Weights of a small GPT-style language model, trained from scratch on English Wikipedia.
Size: width 96, 3 heads of 32 (1 for keys and values), 1.07M parameters.
Architecture: RMSNorm before each block, biases.
Training: 115M tokens, 3533 steps.
Each number is 128 + 32 x the weight over its row's rms, rounded and kept within 0 to 255. Layers, rows and columns count from 0. Numbers have three digits each. The size before them is the row's rms in percent of the matrix's.

# layer 9 attention output, 96x96, rms 0.105, rows 0-95, columns 0-47
092:141151233104207113116133110120073107110104156141130117156185141134084147163103157109129139215117123146160108152106160151062105092108104072146175
116:124108142134134140150091143154091119122144086090128131074182169060125142159137152134102095087114110101147152128075134114131064131130095068133110
102:206184152146149158135085153100078141169124130108087116140112161119166127108159157089104106074124136171133125165146188155181101104153141108105139
089:135095159116142098109155132086104160147161140128073197096140176171139194135126117099160105114076109098170185156133122172096067144117156071128144
086:105130137121119102101109113133140089109125081108113111107149097133110126120084118086126088140085159171089116118140154131120199212178134176166162
112:159068161088096133204139136123123063134155120124126121135179087093186150139119111112105144102076141152148103091169174101091112134166123145147138
094:186168186195179131069114136126109134141090131133183123145130141119108118131152129106119129165161165158114183160150152103123132139107181069054204
092:074107157137177134166140127160160106173114097143147148140120121128151178109156109196090116117125063149097110134119138141098083123115116095155095
098:133100100133171083176087162175076144128122123164138096103107158106122107176141101147102131140128062112092054122126137058159142096138152129096096
092:165130065153162090122167089098104180148104153153112100101179131123169056137067127108154120094113149127083144143126122156111100121108141135157112
118:103053118145129103145149096084183121152129152102144173097144120090200163155103164115167122092114104087078104140170109116170108115125092093076095
088:089142128123068158160150132112130123159106022135174148127111079115140106133067123127182187148145136177079180125175113194096111145134163069125172
098:104112104162134175124088161175185150145112063188113127169058104116118117164132138097144092136110122129173176140184111094146097121149115134124159
108:062134154083168167179173151136158101138164142150116138146112087061172077140113126138131134114128117147194107138175179086153159129159137191152105
128:110123122107046148132140089154076084156146082078133134136160128138160178091103104178072130104104112102147156107139115130111131115132130106098130
100:099149124095195135066118139152131096091176127141080061165124136139133088150123121072120136142094125085100151167200069127176067134094111124110124
092:117102173109113080176121163085117119124132173153088146146136144145111136133191144163126103115123119149190111130103142135110167094108206078120208
102:193093150124145133153099098128099090159134102121154146119133158110148150134189146088140134162165158130129163089141089165108148118071126167121065
104:152135046145127104115093089181131132118145104137101105193042126120158091122125108141096127128149126128114146193165083110079149096115082153105142
106:133145161132195087087090146131151044178131131191103104140142054108097157179123086116142116147104113107054132138106105163161134117072123122139146
094:118152117137201102119096135136069092071129174128154080136084134168119088151169079154109145112078105082159093171118143050134147073144163112112156
092:154132126154111107095139146122082115127088095129123137079172159088097163157141130128104147128071137142120147119061132188158090095113119103134151
094:147188127119093164115148132177087163128170118110147092120131183098156120095102155148124135118118123098145214159158104148129160124185144080102152
101:095112117106139114126064108114185120101099085151133192159097083094102134199113102145131170144158116213129043113125172109068143169122126117133153
085:148124117087125120174104082122091095108125138074122094119173125173125142112165111125141112127164139133127110080113134092076133131130161173171081
078:066100142077170160134127100123198107172206136132098160124129071190138134144094098112114173119150102144132149175081124145115117135117190143179128
093:163090159084120066130137087107184094172142138139112114084177092058176128149156131057128046116103144088120116101134123152154082173106133152134091
098:109116160087072141134153112135185096114172113118105144124124081079174171069095113125088129164089131093191153105109140112125094111105133131147130
082:124124095129107135056100181156029165157160111170140106214134127117084073096095133146162175089108126120145168120160063124080108104117188113098127
111:117169175138135141110172083083087122081176190067103174127149181163122134043101122087156172108145155159111104116094159190167105054102112124146077
105:124129112134137163184124109154138140135145122082138187032145133094107161121150160127097105104165138140173152107130142127074124122145154151182081
079:136193175126168135130144098115115116124149155087123140057181151119123115127112097135128122207103139195095128128129114173112079090175157133181155
118:098185166144130123051144110152152130126135186118078102112069150171122111079111124098189135164152157106089101073113107159180212131171162219169110
099:127150171117124108131109104089090135084174149102121134184146173123180100089130157078134149150139141111159222165206155122068103143075091077099182
108:170124114198143118142130125144142141123149156114075162118137131162158107117110112133118105103096100104147098095117074143162167147144135068104128
092:084125115102121090143109108084139122129145139136130118178110136160110100163133169151180191122167074114131078168125128062165166098108125147057143
089:146132052099094120124191177145095149145077064120169138123152127039156116154085125130045114056122093121129153163116171133103108112170136088141134
114:080126109093130176146098123178111111108147093105136176061117109101147151136134117164071094095137149145132211184149161139121103086173098129167182
078:178078096117127095162168121135106146155138110104164145164144165161171137134107129139114133125132173092189199117174152055083149156178132094097146
097:130087087129132083109168122111147122109141134123123123127139101128167187115100072089148091163080120099105118146208186143144166159169115122140139
100:083060077133113099149148161154172128110130105142148166119069076104016111194068090125140145144191158077125168120131132132127136094158101137147140
113:120089120171130136196096094100086116123134124083156209051153126128170124110129152106118085095134128160126183155128179161166087125138085097148141
112:145146088120100127158109149144064136123171127076165072116098159118148065085143142166115154101138154134087137122143082127115162159112098141085131
103:091123149099162151144152159154148053168109101142146140174113109152123128159111097086148143112106137131111150150091149199114099082082065121125105
106:106106162093162069107168091104112094153174169139097175120190099136183128131096117111124121098095114168149120147098095151041112083116182128164140
101:092070119117079121173100089125123107158146132079129164073175110151094200139087072106133149135109128115137143120088160092098119098112170188113113
093:117110048157179173124125154114169176088153106133131156123106130165091135141131165163149177121136127128058157148204145125078103186143103155137140
080:085104130113107125125168116128129075114144077109101112162095105077159171098102087163090106067144112163133085142109150140080139104135165193142088
085:160175165141094099075093114114097133141126105140186097119172102172096089144154163088147114162130164118143119052128129067155113141119156111152139
095:140140134187151163100174143162100221104141151152147145095174185108161141124144151184099117143115130119137125107161095118126149167169151157180138
102:093087172116138127127191152109184084131145116127194163138112098134123189091137092152149220140193100108062112161135154123142121118166127140088159
105:119143100127117169125175079207151106131185107116139129162132087120144105084107135131149178092154118089116140099198100088115148131138114219118102
119:154096160105106150129167143137087087141167161089117088109144146100190155075131162053100125065093166105178140114170168180119156210117127097132140
091:103111159152134104099161129126156068118198119097143126122165129078131155080102097161157128153115130084086215111179091155119110133075128071083116
098:117143121180170151080127157076142121113073110148147102098117103098107121147125146095139118093057158115110112077120107124126159139169163194153043
100:140134126124079142142137101095122081091131157113128086129097123163149113188112183123109148123150107123085076169097128092113142110147158170131151
102:192102088164088097100126075093108149103062159131139109137158099098154123116134149090147129197120173060153141117102122118091126135162107171154125
099:119136094100147137161130137160061085163134066108194120135113142121079147148165127206104082125135122167143126119121092188095106094121146126154033
102:083127058118100167145152092152117101116122144119111094168104053108154041132144149121109122091082129101133102144176110159147151101084125124091140
087:162140129181101124168080115130106125080092107106152140094157142088140103104162142142045114076090181171100159122161121088147163105165148140130131
091:081071139107113101149153132078219138151119151136143169191212059163091160167140133085179167140137108130132154119178112083107102153101126107162115
099:095166199123136165141160114159173173129135128145142142161082135122083074110130183171183163145201091153180103102171158103125147175113111120084156
094:127158160077123122098123125119106138106153125112160108136113090125111128097151131116171130145165130120208078080126141120098138113113138093048145
108:101137117107147113119168134136202126162157112139134100170067103093134149199130087159123087143166154121136078090127088108161148159095132195151103
092:059118138073140143190122088141154103177132120146133135126107087116128099107103100170105135143183150160105161116177144163090126119072117084096112
106:113100124132110114179100096130091081173124151136080143120134137152185116150139098117108173119149150138106120139161126107130137102102085158110139
095:117149154101162093071187157122098115127137128130110172192180144130127191093121162099158153137200105174167179168054188194140109035125152099129125
082:118160130087108113137186065139155109092160129060147133161123138114146149172108115147102178148152158164091045114081157107082184154138131149153141
100:090147154089138117102113113107181155096113139162166181152095090171100190121114089111154148149190139201109110161070176183075112131147123123173161
114:185116171145110126094079120146155133138105109119102141091142096131118143132147167081127081139133170141181161108136144121119172157109118164149119
090:164088084134161140151082102114131208097141074115167152128132132153128133173155163164142142180179122099118091126176135135089108165171149155070108
100:122161114131115089130145143116132092170153127196097084186135079102162120172160123159082153121066113119126138184128059131140099070071147109135163
112:146144129140177135125150173150092134103118114162115074143113158127115103061113154158141121181147102119112151185124114150157108056059130061064145
088:121103141143042134109157127142156056170128096114085113174160097088164156114156107110153142092110132181123141106143188140148170093139124103129144
092:070108045113124121123137125115144117130181165123101166165115076153126093146097082145113153126099183156064078112063095171110151109113126180212103
106:116154183123140121143146128102145132113118097175055141135109069083136123141145105134122111125127111196072072088133104130131175121111175109102159
101:112056079136094158143084135183114116117231076100099136154109086118146112185117130172102140091151086068124165146172143140128129108081093099082145
098:112097084171114137145147118105090088149153133102173116150120135132109078074135107162159124076111101158092151148077101124080117113153126179150086
101:139141181065113171117142200090171137116083145182100110152103103136132150129161151095150129152114145138125124066181102209160127163096089108098089
100:128114082122114107155119141143111093176136125165106117146109105162143104094037088138117152150111167132103131138120111183201147101063090076139132
110:126126096167146153099102162184183133104165135121158116149054143186096156083183111106151144124176139126084157083162053148140174186144170146106111
100:049106159116163186190135138081099145048150153076121182136118186162135129104166149155101117137142097128121134126165124128139091110163099165165044
118:177120113106052126133170093128130069180155117103128161167119081079164128091112108121152173136131142111131137126118131154123106125037138114079139
097:154124151108141140119159155111105112120094107137136059128127099122154133107150073095127114124101165092104106180159198140099146129137157136107127
102:143147085206204116105074126150084184126132128134163119115132159145077078164135146192134130109108127176056074107117085119132176147165129164134114
110:111089088168126102100142097135145109108119117090184123125145138087136177137131125127156147113133107086104151110195146033102145150184124192156096
095:119134145118169100108163162131122095136100077166116084156127082076144153195140134145142111126103126118117130120142126096138106141163175154092163
119:128149141104136162175167174116172075178158167111147101116093127103176122074113101178140139091130107171150090159109157191157071122107134165139083
098:133141188163126130094150117103190153099105084125101186136159078103119184157138146128115142137149145132131147156129119103193126118143144123068123
115:111128125092094126165137115142154086145111121139104106136156097123152157068141069143146113149099096031193191123130117114157067123078109077100125
106:093131100076114142160161177118173084127157097080129143106191101107141164172146119132112114131169065099145127152109130064102055138168150155114148
099:111133142132179069075077129113119172090139173125178148123129175122142118168166114087109146182141153121151174121141155110044174163148107145133109
093:112127133080126121147114068093187091122084152176133153148152123142157104126116160091172194142174108144102082165140153113098070122107143084142173
101:130096114148102125097075121081127132134159175120149162140134161151144158089109104160215173119103100060117186127191091129090101174150078158162125
104:120179087103142115135165111146073148114137126107089157082118144132148178103111115158094114145121096151059089135132174142206145124120109100104186
103:205148173165138087149076164122127161149136137117130087114126157111200120120158189076160048152112186122168181095133097088084162135104148111098120